Weights of a small GPT-style language model, trained from scratch on English Wikipedia: 3.08M parameters.
Each number is 50 + 15 x the weight over its row's rms, rounded and kept within 0 to 99. Layers, rows and columns count from 0. The size before them is the row's rms in percent of the matrix's.

# layer 8 MLP down (transposed), 384x96, rms 0.125, rows 179-203, columns 0-95
099:57 75 47 34 62 44 71 39 36 57 48 45 52 29 49 50 37 72 49 82 39 34 42 52 68 21 71 55 35 40 68 42 38 60 52 69 54 51 54 48 45 46 36 80 57 81 25 72 42 67 42 76 39 62 63 77 55 47 65 65 48 45 55 52 64 69 31 43 45 65 58 34 43 75 47 54 42 44 32 78 95 40 63 24 57 53 48 61 73 52 40 41 62 40 31 40
097:28 58 43 64 60 51 52 60 60 52 57 61 66 71 72 60 39 48 68 17 60 30 08 29 62 38 40 52 42 24 62 68 25 56 59 42 38 69 46 39 46 23 53 62 46 39 75 28 36 60 45 58 37 49 70 48 67 69 62 11 55 50 61 66 39 27 54 36 39 57 61 64 66 28 57 58 65 60 56 40 62 63 59 34 55 30 55 54 19 66 36 52 55 29 69 64
103:57 59 37 49 61 31 42 93 37 14 38 55 62 31 52 63 25 58 43 82 42 67 58 60 69 62 45 49 53 28 63 61 58 27 48 46 44 58 37 46 66 14 57 58 49 45 67 66 61 53 52 21 55 54 30 66 44 45 68 42 48 72 89 61 25 48 48 59 57 60 61 52 56 35 52 68 67 42 53 61 68 72 51 35 59 61 49 56 54 62 51 11 40 68 58 65
095:27 53 39 32 28 49 67 38 29 43 74 54 39 42 34 51 53 72 63 76 37 43 84 78 42 67 64 38 44 59 42 44 61 55 52 57 63 47 70 26 46 43 31 56 49 42 50 78 40 29 50 66 32 69 30 47 42 46 49 80 73 32 71 58 49 71 63 51 47 66 39 55 61 35 86 25 54 55 36 56 60 54 44 45 37 49 91 58 41 60 22 60 53 47 62 45
087:50 68 55 61 47 26 24 50 43 57 22 33 51 44 22 31 47 34 57 87 59 52 51 44 53 53 65 48 49 33 30 34 61 47 39 43 43 67 53 41 44 57 40 67 75 47 08 61 48 11 41 66 32 28 71 26 50 67 42 45 37 46 44 38 66 54 39 32 30 51 33 44 60 77 43 61 58 53 29 58 68 52 37 54 65 29 42 35 40 40 35 49 60 30 43 81
113:37 29 29 53 44 54 30 48 78 52 41 33 67 70 54 25 60 51 84 49 27 63 57 63 51 63 61 49 66 58 54 35 54 45 41 47 37 37 75 57 56 55 62 65 58 60 55 40 69 51 77 34 46 35 34 69 46 37 67 64 54 59 80 47 06 65 64 66 39 35 65 41 56 33 46 46 33 29 52 61 46 55 59 27 77 48 53 67 59 45 56 60 74 81 79 47
103:59 64 38 52 52 36 39 22 30 49 32 64 52 72 42 63 59 56 51 76 46 76 98 56 64 76 50 79 84 61 38 45 59 65 24 57 45 49 39 61 40 58 46 59 65 37 49 34 55 47 26 39 28 56 43 35 38 73 35 73 35 64 45 24 47 57 63 36 28 38 70 53 48 45 53 55 52 59 48 54 30 52 11 44 49 76 50 48 55 38 45 52 57 54 75 53
101:74 47 52 62 47 60 68 49 60 61 35 40 27 87 36 42 51 57 23 34 50 37 23 55 56 62 45 04 06 57 50 58 37 46 70 63 55 40 42 63 45 62 32 43 60 69 44 38 34 44 31 51 46 66 31 53 70 43 12 61 51 61 56 43 52 43 65 50 49 42 57 39 28 67 53 52 71 64 45 35 39 73 38 22 73 44 46 49 45 48 60 48 58 17 46 47
100:37 45 52 51 45 58 63 24 62 47 65 82 62 77 24 36 42 55 25 31 52 45 54 89 39 60 74 53 23 33 45 37 29 37 43 88 69 26 41 46 36 40 46 48 60 56 59 78 72 54 68 57 50 48 48 60 63 30 38 63 47 37 70 54 48 40 44 47 36 76 42 57 47 82 61 55 60 60 55 43 58 57 37 68 20 52 66 68 62 51 41 25 55 43 56 53
112:23 56 29 73 39 46 29 54 58 61 43 39 39 23 67 71 67 51 84 38 43 58 84 57 46 64 60 70 81 39 39 43 46 35 81 50 43 57 46 61 37 44 49 54 43 66 53 61 34 70 53 42 18 39 45 36 34 49 33 65 45 62 37 59 39 48 38 51 35 73 21 47 64 33 48 55 57 44 47 38 55 36 49 58 49 56 44 25 34 52 48 23 28 44 89 70
091:54 54 79 27 68 56 35 39 23 54 52 73 44 53 48 51 50 41 60 58 46 81 54 50 51 29 45 80 98 83 36 66 60 59 20 39 40 80 58 40 26 70 52 54 51 64 74 53 64 36 38 35 61 56 28 62 44 35 38 55 45 54 57 69 42 50 34 38 22 38 43 59 55 40 36 40 63 45 52 09 64 46 45 48 32 50 69 50 49 52 45 57 43 36 43 42
109:89 48 41 43 27 65 59 49 42 48 42 35 47 68 57 58 41 48 49 50 28 74 74 56 55 38 49 59 35 38 58 47 59 59 59 59 55 42 45 03 33 15 55 40 40 58 57 71 37 39 40 48 58 49 34 52 43 59 65 29 63 67 38 53 35 41 68 59 37 64 55 42 64 37 57 65 73 57 47 56 36 50 58 70 32 64 72 30 44 38 45 65 43 00 37 63
110:11 22 49 44 31 44 36 37 59 43 49 57 31 59 54 55 46 58 72 73 43 40 44 59 73 57 62 86 49 55 49 42 68 45 68 41 79 73 58 51 62 60 52 40 47 46 60 62 46 27 55 69 25 47 68 51 44 40 89 36 37 39 55 47 61 40 36 46 26 59 28 53 67 36 47 37 38 32 43 31 51 27 39 50 51 60 46 19 17 57 74 41 29 37 65 57
111:64 26 34 46 42 67 62 32 29 52 36 66 68 55 38 60 14 42 70 65 51 32 43 58 64 48 77 89 70 79 70 70 57 62 62 51 22 63 45 59 45 27 57 72 38 40 38 66 43 57 50 38 50 39 48 48 57 38 67 35 28 62 16 47 54 48 50 43 53 53 56 48 40 34 38 55 46 58 25 69 41 57 15 49 40 43 47 59 43 43 34 79 45 23 39 51
106:45 43 40 72 47 32 38 68 46 39 44 78 44 72 47 42 55 40 40 70 45 43 72 50 45 56 60 30 42 71 54 64 28 06 56 45 45 62 50 48 42 62 49 46 69 46 24 52 55 47 43 46 28 50 60 43 51 50 28 65 66 53 46 51 20 30 07 67 68 55 49 36 48 33 36 59 42 50 74 70 74 64 71 51 78 61 40 45 45 50 82 30 26 47 72 57
089:55 61 30 53 58 65 60 73 67 46 44 52 68 50 40 32 79 56 71 41 64 41 23 46 56 57 48 77 66 47 62 69 38 58 57 36 42 40 37 55 41 45 30 34 24 52 60 53 27 70 33 46 57 35 41 46 41 55 95 48 50 52 40 28 68 30 36 23 48 30 35 49 73 61 38 53 64 36 26 55 25 46 45 44 38 49 55 50 28 53 45 06 59 61 57 74
098:40 45 62 49 51 56 50 61 50 53 39 45 60 43 49 49 51 36 49 44 33 37 30 15 44 70 35 48 99 48 26 50 26 45 26 53 48 44 48 49 58 53 35 19 73 31 65 38 56 57 59 56 35 44 66 27 46 58 70 51 42 79 40 38 46 59 44 65 43 49 53 56 44 46 37 55 51 62 39 56 49 85 26 77 47 56 45 30 19 79 73 65 71 49 72 77
099:62 53 37 65 56 27 44 53 45 53 76 57 82 43 45 28 46 46 82 42 59 56 74 62 29 38 44 41 80 59 71 42 71 37 24 35 48 42 35 49 38 39 65 68 49 72 34 55 54 21 54 47 58 43 43 52 50 20 24 51 47 42 80 38 37 37 63 34 75 61 68 71 72 54 43 66 48 55 69 43 35 51 18 53 47 55 49 31 53 39 41 38 40 84 61 48
099:44 42 62 34 45 47 38 72 44 39 34 44 44 77 70 52 65 43 24 17 35 82 66 72 56 38 43 37 45 53 56 67 77 69 42 43 64 30 59 41 54 45 43 47 60 56 50 49 30 43 73 57 94 55 50 57 37 45 89 51 49 56 20 65 26 62 55 62 44 45 51 22 33 53 70 64 21 39 65 49 38 40 47 41 63 56 38 61 70 46 58 47 45 48 69 28
105:45 55 42 34 42 69 62 77 75 61 66 73 74 32 21 56 51 61 23 65 63 67 65 64 53 61 51 37 21 58 42 37 46 49 46 39 81 55 39 32 56 62 64 58 59 67 49 42 42 47 54 56 71 49 63 79 49 50 60 40 41 42 42 40 52 57 33 53 47 34 37 10 49 68 64 54 53 56 61 62 21 26 63 36 52 43 33 45 44 27 63 60 26 10 44 36
097:43 61 74 50 38 47 30 37 56 63 59 65 56 58 80 49 46 41 62 23 27 32 47 51 64 33 54 58 60 79 46 36 30 48 55 45 45 44 53 72 77 39 35 59 48 54 36 30 57 32 52 48 36 56 63 46 68 69 20 72 59 50 47 45 39 60 81 56 38 36 36 46 71 26 59 71 25 27 32 42 48 42 69 38 92 20 51 47 45 37 67 47 68 57 55 31
104:01 51 51 50 60 54 54 62 57 44 69 42 53 55 28 59 58 66 41 36 59 87 28 59 45 41 71 47 80 72 61 27 50 65 58 33 32 77 40 69 37 55 55 64 61 53 59 22 45 47 55 61 57 66 54 51 52 37 39 53 39 37 56 60 53 23 40 60 44 47 60 58 77 49 51 58 65 58 47 25 35 29 40 47 25 34 36 21 56 55 37 35 57 53 12 33
096:30 46 43 57 69 40 62 43 42 26 52 39 48 46 46 54 70 28 73 36 74 35 36 54 75 63 35 33 63 57 37 65 67 48 59 41 46 31 42 24 53 82 17 71 45 64 51 32 60 39 55 79 46 53 54 54 43 50 49 63 74 50 68 46 49 30 39 35 46 40 36 65 61 31 34 61 56 34 22 78 63 49 56 38 75 50 54 48 58 59 11 44 30 82 46 47
105:99 51 41 84 55 67 73 51 43 42 60 34 49 67 57 52 29 49 57 32 34 68 63 50 64 67 32 31 65 58 80 52 54 66 50 50 58 40 80 46 48 53 61 45 40 33 47 56 70 58 43 48 83 49 53 62 55 27 41 63 37 45 60 40 61 23 66 49 41 53 40 47 41 42 55 46 46 41 58 50 48 58 53 59 31 73 51 76 30 77 42 64 74 43 63 34
085:41 54 65 74 52 65 47 46 34 71 54 44 49 41 79 30 44 51 52 71 63 36 64 38 53 67 58 55 37 54 38 28 44 66 54 56 30 61 33 74 64 41 44 34 56 31 81 51 73 37 30 52 34 81 60 57 57 45 33 68 36 32 56 52 43 56 71 47 52 38 77 48 55 51 58 20 10 51 60 16 39 61 49 52 38 35 65 43 50 18 59 41 79 72 59 55
# layer 8 MLP gate, 384x96, rms 0.162, rows 180-203, columns 0-95
085:56 55 53 82 66 57 54 17 64 57 59 68 63 57 80 56 43 20 44 60 53 63 52 49 44 44 70 50 37 15 60 60 51 61 66 52 53 47 58 63 65 42 30 46 46 31 42 84 51 35 25 56 62 50 64 43 48 49 34 35 46 71 43 25 30 42 58 19 38 23 53 84 62 54 75 54 58 49 61 24 61 70 62 33 68 60 48 46 35 53 26 72 45 50 57 58
099:40 49 56 25 33 46 60 80 57 55 69 40 38 78 55 41 38 45 52 29 22 59 76 47 58 69 36 63 69 31 49 59 56 65 57 50 56 43 50 39 48 47 39 52 50 27 64 54 52 55 68 36 49 59 75 36 62 49 52 61 43 09 83 36 24 55 50 36 68 33 34 97 57 44 39 38 70 53 66 64 73 44 59 54 29 60 41 60 42 49 32 25 57 66 55 51
115:50 40 32 62 48 42 53 59 51 34 45 56 43 29 47 54 71 60 77 44 52 46 40 46 30 65 51 47 64 37 44 60 52 39 61 44 32 47 25 47 46 64 51 66 78 34 49 27 51 62 64 54 15 20 70 47 45 42 68 64 60 24 61 26 72 74 37 29 70 44 35 57 52 71 61 58 38 09 55 65 49 78 75 63 16 36 50 58 71 42 52 52 64 49 70 42
084:40 44 48 27 66 42 60 46 42 50 81 84 19 41 28 71 51 32 57 28 57 27 20 53 39 67 36 24 64 49 45 52 80 58 54 56 39 47 11 37 69 57 60 42 67 28 69 60 52 42 53 48 62 60 41 31 34 50 54 67 56 51 54 53 52 42 82 45 50 51 54 30 47 50 43 70 66 46 52 30 42 51 66 70 37 80 49 58 23 59 49 69 43 57 39 73
114:29 45 46 43 79 41 53 52 46 58 45 64 68 29 42 36 42 58 59 49 42 65 61 72 25 38 58 48 51 42 26 36 44 67 57 26 59 77 70 18 26 85 45 55 45 36 62 49 61 39 68 26 31 38 52 71 36 43 73 61 84 70 54 68 45 64 47 68 32 83 47 63 74 39 29 47 51 60 71 48 43 52 64 63 42 47 46 62 60 36 48 58 37 37 70 40
104:48 68 57 59 70 40 51 29 73 49 52 50 50 48 60 59 28 44 91 48 28 34 46 42 36 43 42 61 99 55 45 66 49 52 20 48 67 59 34 43 73 40 46 60 48 81 66 91 65 45 85 57 37 45 61 48 26 45 55 39 41 45 50 30 48 60 32 42 61 28 42 49 63 46 55 52 44 28 56 87 59 59 60 70 45 47 59 48 61 34 42 54 43 62 41 57
106:32 32 50 39 48 26 52 53 47 53 79 42 51 71 58 15 49 34 77 53 66 36 72 41 54 43 47 71 69 53 31 66 44 52 67 50 30 50 52 15 72 45 54 61 59 58 63 83 29 70 45 56 62 42 42 60 58 62 62 52 86 47 16 62 58 38 36 46 47 27 45 49 50 47 68 64 47 55 38 46 57 24 47 62 36 38 29 35 72 53 13 60 43 47 40 58
095:31 38 33 39 67 61 60 43 49 27 44 59 50 62 33 34 63 50 57 41 73 32 41 60 37 57 61 67 68 59 12 66 72 28 40 60 60 49 36 38 40 39 51 59 55 31 23 75 53 32 45 26 36 35 76 61 71 53 46 58 55 35 43 34 50 24 48 65 56 49 51 64 41 22 30 48 36 42 41 74 66 55 73 51 41 39 94 48 73 53 59 33 36 52 70 52
112:06 71 23 74 52 49 33 52 55 34 47 57 41 43 73 69 64 30 60 24 46 57 71 36 38 51 58 48 97 35 38 33 64 29 62 36 51 56 43 44 74 40 67 44 34 64 64 51 35 68 76 48 43 63 53 49 48 35 46 41 39 54 38 45 48 71 44 60 28 46 28 53 67 57 42 73 44 51 63 45 81 39 53 61 36 67 59 37 44 58 51 37 39 55 59 82
089:50 30 38 74 73 26 67 64 37 52 44 51 37 61 70 45 31 41 44 69 58 55 60 50 33 29 61 36 65 48 44 35 29 42 55 67 49 38 47 35 50 50 25 60 81 10 64 61 53 53 65 53 53 50 32 27 42 48 54 32 72 40 40 55 56 68 62 35 44 44 45 34 33 59 86 51 51 71 40 47 29 30 61 69 26 35 50 32 24 25 35 31 45 50 26 56
128:33 27 44 59 64 27 67 73 47 30 74 64 65 38 60 31 79 56 32 49 66 44 31 45 15 41 52 26 67 38 48 32 51 63 44 31 20 34 39 38 42 58 57 67 49 54 36 31 69 54 23 57 48 31 57 62 54 53 43 72 53 55 43 62 30 54 57 30 54 42 52 67 48 58 42 54 45 45 54 55 65 53 63 52 43 33 09 40 60 51 43 14 34 79 64 69
117:30 28 39 62 58 65 52 57 42 64 56 61 48 52 55 20 60 49 43 71 73 42 62 23 45 36 76 64 61 42 39 50 42 61 85 34 45 82 64 36 27 69 67 33 68 52 44 45 58 55 53 58 68 63 74 61 73 40 62 33 60 52 22 66 47 39 39 30 18 35 49 40 55 43 25 67 40 52 28 51 79 34 42 63 63 59 44 39 47 58 22 45 55 64 60 65
122:19 64 51 58 59 38 53 64 56 52 64 53 36 33 42 49 47 35 80 28 50 76 61 65 32 52 23 61 68 64 41 69 53 53 49 22 41 49 31 36 55 56 38 72 31 50 63 47 67 60 68 36 21 54 50 66 34 29 75 53 68 57 73 30 39 31 25 49 49 51 17 43 60 36 63 43 64 46 45 56 64 63 67 40 23 43 33 38 41 51 47 45 36 63 84 67
113:38 41 47 47 37 32 59 67 67 51 72 40 47 56 42 22 43 55 59 69 40 20 49 42 36 45 55 44 64 37 36 62 30 71 50 18 51 60 59 39 44 63 64 65 73 51 47 32 65 48 42 71 39 52 84 43 32 16 51 47 44 44 51 59 38 55 48 69 30 24 45 50 68 36 38 67 65 33 66 36 78 84 46 45 48 48 24 66 42 10 45 55 66 48 66 58
091:44 60 78 63 65 78 55 52 46 49 59 56 46 56 46 81 50 36 58 38 50 60 50 35 45 65 54 53 72 45 61 71 52 60 43 41 52 30 41 42 53 50 26 82 51 47 47 68 23 70 32 22 52 54 44 52 54 38 60 54 72 62 22 26 54 44 26 47 47 66 09 60 60 84 28 76 66 31 26 44 59 38 58 37 27 43 39 41 64 52 57 24 49 63 64 45
093:24 61 60 79 53 34 19 40 50 44 60 61 37 37 57 25 37 36 67 41 71 72 54 55 67 21 62 67 40 50 54 48 54 35 55 44 51 90 47 42 36 79 74 50 43 30 38 35 51 56 79 53 41 49 68 49 55 38 66 67 49 40 55 54 37 29 73 23 44 63 50 61 48 66 49 63 42 41 49 65 64 26 50 75 41 12 66 57 43 52 36 54 40 63 70 44
100:17 56 69 39 65 54 59 50 56 38 79 66 36 38 55 52 21 32 78 61 33 20 55 63 50 53 58 73 66 48 40 47 65 46 50 55 40 33 37 43 45 67 50 49 37 43 52 67 48 30 28 52 24 62 63 36 57 39 75 59 41 27 44 42 45 69 55 35 27 32 40 43 77 47 32 16 50 50 40 70 64 64 29 62 53 58 72 62 26 49 61 36 28 57 66 69
099:38 15 25 39 49 59 59 74 57 28 29 47 47 79 47 68 52 68 32 20 52 57 46 50 31 39 24 45 57 37 56 63 59 89 42 48 46 47 58 40 42 55 57 68 72 33 41 68 53 25 32 48 53 64 65 36 60 44 60 38 62 57 43 42 28 65 27 69 56 47 36 45 42 34 58 51 51 61 79 57 44 64 60 54 38 24 35 62 43 91 50 55 24 44 55 64
105:34 57 47 64 36 43 25 74 45 36 53 51 43 51 85 36 57 49 33 41 52 42 83 62 47 45 59 77 63 60 64 48 41 58 47 49 63 71 62 44 51 41 59 81 46 26 29 61 53 55 53 78 43 69 68 27 38 37 76 27 46 55 46 72 51 47 72 35 69 19 39 43 61 32 87 26 30 70 55 41 73 42 59 55 40 51 52 39 41 21 54 54 41 43 54 62
107:65 44 30 55 75 23 64 79 52 47 42 49 65 39 31 46 71 42 70 42 59 51 65 34 28 77 60 62 61 16 41 51 65 75 39 69 68 57 81 41 62 59 52 55 56 55 64 28 78 65 54 65 30 69 64 52 69 46 23 35 55 68 40 35 59 39 39 40 76 49 56 61 57 50 48 31 85 33 71 58 45 44 54 59 40 49 28 54 46 42 46 54 50 75 48 37
118:32 24 39 71 61 34 46 47 81 32 92 54 67 42 71 50 52 43 56 48 29 32 38 30 30 40 74 58 68 46 60 42 51 65 45 77 46 61 53 57 42 63 32 35 53 44 46 52 51 69 49 43 64 38 91 49 37 45 55 54 47 50 57 50 48 53 62 31 53 50 20 80 44 34 34 57 61 36 54 56 62 61 39 50 45 33 67 41 23 54 62 16 27 51 81 58
090:45 47 38 33 44 43 47 39 41 49 40 53 72 32 48 30 76 57 77 64 56 32 37 54 35 44 76 57 60 44 35 56 62 45 33 66 52 50 13 58 55 48 58 52 64 63 55 34 42 60 53 34 41 67 78 37 62 49 46 53 62 78 76 62 69 61 46 36 50 13 79 38 67 53 74 54 57 70 55 64 86 67 40 38 45 47 68 30 29 21 48 44 62 68 67 57
086:47 38 64 54 51 57 24 81 61 64 62 45 50 73 52 63 69 60 67 82 60 55 64 65 65 15 47 60 73 37 26 22 38 42 40 29 45 47 27 51 49 55 41 53 71 55 39 58 48 41 40 36 64 33 57 29 47 32 56 48 39 49 59 43 28 29 46 69 40 64 60 61 55 63 56 73 82 32 12 40 44 47 44 29 43 45 69 27 47 53 67 48 42 57 53 81
101:60 16 39 59 55 62 42 54 43 63 67 43 74 39 44 49 62 43 39 39 24 32 50 45 44 43 36 49 61 27 51 46 70 55 49 61 03 56 64 29 24 65 42 56 81 38 43 51 55 45 45 62 32 81 49 51 22 66 47 43 59 69 60 62 64 61 41 21 59 47 43 65 55 28 60 56 80 45 43 63 60 75 81 50 44 18 52 59 44 59 68 49 40 42 42 70
# layer 8 MLP up, 384x96, rms 0.131, rows 180-203, columns 0-95
096:40 62 81 47 45 54 79 42 54 36 35 45 74 60 39 63 53 64 46 54 19 24 34 43 54 05 40 86 52 43 60 54 56 72 61 31 51 67 55 70 45 53 22 46 58 43 56 30 40 48 61 27 53 61 54 35 45 48 64 49 57 56 66 29 51 28 57 33 71 49 57 57 72 63 46 51 31 06 43 41 37 37 53 54 51 59 43 48 44 46 80 47 40 46 42 17
104:48 61 42 84 58 74 51 70 54 68 56 56 46 39 80 63 29 69 42 40 63 58 52 43 66 75 63 66 32 13 33 51 28 64 60 35 38 51 46 26 72 39 39 39 55 45 65 61 49 54 57 33 52 22 42 47 35 64 81 41 52 61 45 58 61 42 46 89 42 52 58 50 57 48 34 62 56 30 22 34 45 58 75 50 61 71 49 60 57 62 63 51 35 70 18 61
101:29 63 06 61 41 52 23 55 61 83 60 62 70 53 49 53 56 59 40 13 22 47 57 55 65 63 52 77 52 11 40 52 70 63 42 48 60 28 28 51 37 49 62 42 70 76 36 80 46 43 51 36 65 62 41 53 55 65 31 43 37 56 34 56 70 40 61 34 49 57 58 39 42 53 15 42 31 53 56 64 40 39 50 40 52 59 53 57 58 45 58 57 41 47 16 53
086:18 36 11 55 32 66 56 51 65 61 72 45 36 51 62 36 28 59 41 36 35 43 43 38 35 54 34 47 50 66 58 55 41 62 67 78 66 63 57 47 73 37 51 61 17 36 54 45 39 57 45 63 46 56 50 59 49 33 41 12 52 71 47 60 38 46 43 82 63 57 41 43 36 32 48 37 27 88 62 42 35 46 45 23 32 61 21 58 63 35 65 52 42 45 48 69
112:49 33 46 34 55 54 30 67 79 74 59 27 35 40 53 42 51 37 40 45 73 58 63 52 32 60 80 51 39 37 90 37 61 48 45 57 38 41 58 60 27 40 51 36 64 54 69 55 66 42 43 61 77 72 33 76 48 45 58 58 60 24 75 40 70 42 41 67 52 51 64 88 62 57 84 40 63 33 64 48 34 48 43 39 59 64 77 36 46 50 70 47 47 63 33 58
105:56 50 45 59 72 39 62 44 72 36 45 42 36 61 58 33 65 16 65 56 75 74 27 37 46 61 38 43 38 70 45 42 30 79 42 44 38 53 08 60 67 55 31 33 59 23 57 52 52 46 34 38 36 60 30 45 29 78 43 31 66 48 53 29 52 26 23 44 62 44 54 77 67 57 47 47 73 58 21 57 49 58 32 38 37 68 51 62 60 34 59 52 64 47 52 46
103:46 36 40 64 55 46 49 62 58 63 43 60 56 90 46 30 58 48 44 34 49 37 54 52 55 68 60 60 54 75 67 62 29 24 68 33 55 56 75 35 50 51 54 37 41 52 39 71 16 50 82 69 57 49 44 67 42 55 57 46 49 38 05 66 63 14 26 24 41 56 64 29 45 59 65 62 26 60 49 35 72 26 48 63 35 49 40 25 52 39 51 40 54 43 49 49
098:48 36 19 36 26 40 68 22 79 47 81 37 44 60 37 77 25 57 51 59 62 58 37 47 43 46 43 40 57 27 32 33 49 23 46 55 47 58 38 62 48 41 60 74 52 40 67 12 27 63 63 43 47 46 66 37 64 38 60 61 31 42 49 49 65 77 44 36 23 37 72 40 51 62 31 47 45 43 54 48 67 38 44 59 28 68 54 73 25 60 44 61 55 55 35 29
110:50 91 45 49 52 57 34 67 47 28 65 35 79 54 55 32 54 59 51 53 41 34 37 25 53 50 35 77 23 59 31 79 43 80 65 53 54 62 28 51 56 52 55 66 50 54 36 49 51 59 47 54 42 22 54 69 15 63 50 42 63 70 45 60 61 70 43 70 49 44 43 35 35 74 84 40 61 54 66 63 57 60 43 51 67 28 69 42 48 57 34 26 60 62 31 69
095:67 23 59 98 43 49 39 25 49 63 42 60 38 57 41 40 31 40 46 42 60 38 44 44 27 92 41 51 54 31 47 35 58 41 55 56 53 68 24 54 33 51 49 42 50 53 58 33 55 77 86 79 57 69 48 88 44 39 52 29 52 43 65 31 55 57 59 18 38 50 36 58 47 55 38 51 50 74 55 44 40 55 53 51 46 63 38 13 40 57 60 57 62 42 52 63
105:50 59 54 22 70 64 31 49 72 72 59 35 52 41 38 58 51 61 51 71 36 50 57 72 62 80 29 48 41 37 72 53 27 55 61 28 63 51 34 44 51 74 51 29 57 67 84 48 57 46 47 26 69 53 46 50 47 41 29 58 38 65 65 68 90 38 43 26 69 45 29 56 54 89 34 65 56 43 62 54 50 56 40 65 50 34 36 65 67 48 57 47 65 60 26 32
109:80 40 82 42 55 51 83 46 68 66 90 69 83 43 38 33 67 53 66 46 73 52 41 69 43 26 71 31 37 48 34 16 58 51 56 41 30 50 46 77 43 60 39 43 68 28 63 36 52 43 73 36 69 41 55 53 70 25 30 35 54 62 41 32 44 39 74 39 38 38 46 60 34 46 57 43 66 57 40 44 42 37 50 39 61 30 32 57 42 48 52 42 56 47 51 49
113:44 31 64 38 39 62 41 36 64 43 60 76 42 43 33 33 34 31 45 59 45 55 40 57 55 32 61 36 46 85 74 63 51 34 48 74 23 65 54 57 29 69 36 47 40 34 70 37 37 57 46 69 72 61 35 34 54 75 67 33 63 49 46 36 76 36 22 53 49 54 40 31 27 50 65 65 48 14 60 74 57 45 36 24 64 63 54 40 46 44 19 48 50 53 51 70
108:54 65 27 58 32 46 70 51 72 52 63 46 56 65 49 63 34 46 62 49 60 34 56 61 43 60 59 49 47 68 26 88 30 31 56 40 49 30 42 44 23 18 29 30 62 71 59 57 63 69 74 56 31 52 61 35 62 55 67 52 37 58 77 53 61 55 17 74 63 36 78 33 43 60 37 72 56 40 37 62 20 45 36 61 62 60 56 24 37 52 44 61 54 43 47 69
087:43 98 18 59 74 63 37 38 62 41 38 42 51 45 58 33 55 55 56 79 45 51 42 48 54 47 42 50 54 64 68 55 85 62 41 60 64 73 44 91 60 51 55 49 49 42 44 70 73 63 65 21 27 52 23 50 46 85 52 53 55 56 38 70 47 36 57 45 85 41 58 64 69 65 50 48 60 42 61 50 64 37 37 47 52 20 63 51 43 45 50 66 38 44 66 38
098:55 77 51 39 85 73 31 38 44 56 27 38 52 51 67 44 49 46 54 44 41 34 47 31 74 43 74 49 43 39 93 58 39 68 57 78 47 47 32 54 56 65 34 91 15 52 80 66 49 46 44 43 43 53 41 55 44 42 41 74 49 61 24 74 50 57 62 53 53 32 43 62 69 74 56 73 59 42 35 64 61 37 37 56 46 28 63 63 39 51 69 42 53 56 46 59
098:56 47 49 79 34 44 41 40 47 54 41 43 60 39 55 34 52 42 40 59 68 60 34 61 52 79 51 41 59 47 55 49 44 17 44 49 60 30 43 60 56 46 39 75 47 44 31 45 61 64 54 49 34 39 66 55 38 49 34 65 56 38 37 30 26 80 98 70 66 44 16 42 61 55 41 25 55 67 53 31 71 30 26 64 62 72 43 75 47 62 44 70 42 27 71 35
100:69 62 24 52 45 49 56 12 47 30 68 61 72 57 50 51 37 50 61 59 49 51 44 56 42 74 52 57 45 51 45 61 42 61 84 50 30 54 31 41 26 58 53 82 54 55 41 77 48 65 53 27 34 62 53 44 62 50 56 52 50 38 97 24 72 32 53 49 30 55 36 94 61 73 41 65 53 43 60 62 68 58 57 45 41 45 26 58 31 45 51 49 44 45 29 31
104:36 74 47 41 38 68 62 30 59 62 40 47 65 51 36 53 22 36 31 57 44 49 56 52 62 60 44 43 70 44 81 52 68 60 49 52 66 44 47 60 61 46 42 52 55 42 37 59 87 74 48 51 58 43 34 61 59 62 27 79 64 37 52 41 39 77 32 48 66 69 45 15 31 39 42 59 61 48 73 80 42 48 61 55 63 29 80 65 90 39 45 45 67 49 72 61
100:58 58 33 53 31 17 40 76 41 51 53 64 68 60 45 55 55 40 46 47 73 33 44 36 43 45 48 28 71 38 49 45 70 43 42 62 41 40 52 59 53 44 79 41 47 80 36 31 61 47 46 48 36 29 67 47 37 48 36 56 24 48 46 53 72 68 71 61 46 94 47 41 47 40 15 25 51 89 43 60 44 79 37 55 52 74 66 53 42 46 54 62 65 50 48 23
102:54 55 61 58 46 64 61 42 65 33 72 55 50 70 38 71 44 64 59 37 55 62 52 43 44 16 71 30 61 84 58 50 28 76 54 30 32 57 70 53 61 56 54 52 45 36 56 38 57 35 34 67 26 45 37 35 60 23 33 82 50 48 34 54 14 25 58 64 46 47 28 71 35 67 72 43 68 64 44 50 31 39 40 25 44 33 45 28 65 35 43 56 52 61 43 42
097:29 46 57 34 63 38 49 26 61 79 36 53 45 53 78 46 19 56 51 65 46 55 32 61 49 45 29 55 61 36 47 53 27 68 58 58 66 38 66 57 73 29 51 80 42 40 35 60 54 63 79 26 33 49 35 54 58 60 41 44 74 52 28 37 13 55 21 27 70 61 73 58 47 69 74 63 43 73 61 78 48 29 37 47 58 53 56 56 47 50 66 47 49 41 43 59
101:39 61 47 58 32 40 39 52 38 54 48 57 49 51 51 51 86 44 35 68 16 51 29 67 55 70 58 49 62 37 39 38 63 49 57 51 63 31 22 32 40 25 69 49 32 72 70 36 33 32 41 51 66 48 51 39 51 67 56 67 52 22 79 56 79 48 32 34 45 78 59 55 50 40 31 59 37 45 75 33 57 45 59 36 42 78 70 57 27 48 79 48 56 34 74 57
093:46 52 37 62 51 64 61 50 67 17 47 50 52 47 47 58 47 51 66 60 56 45 52 49 76 64 39 60 36 65 59 40 30 69 66 29 52 67 36 52 57 43 42 40 43 31 68 29 52 43 56 63 28 62 38 38 42 56 55 69 50 24 42 51 80 43 95 57 56 42 58 28 59 64 65 52 23 43 27 75 73 45 31 21 54 52 76 29 47 20 45 17 62 58 52 70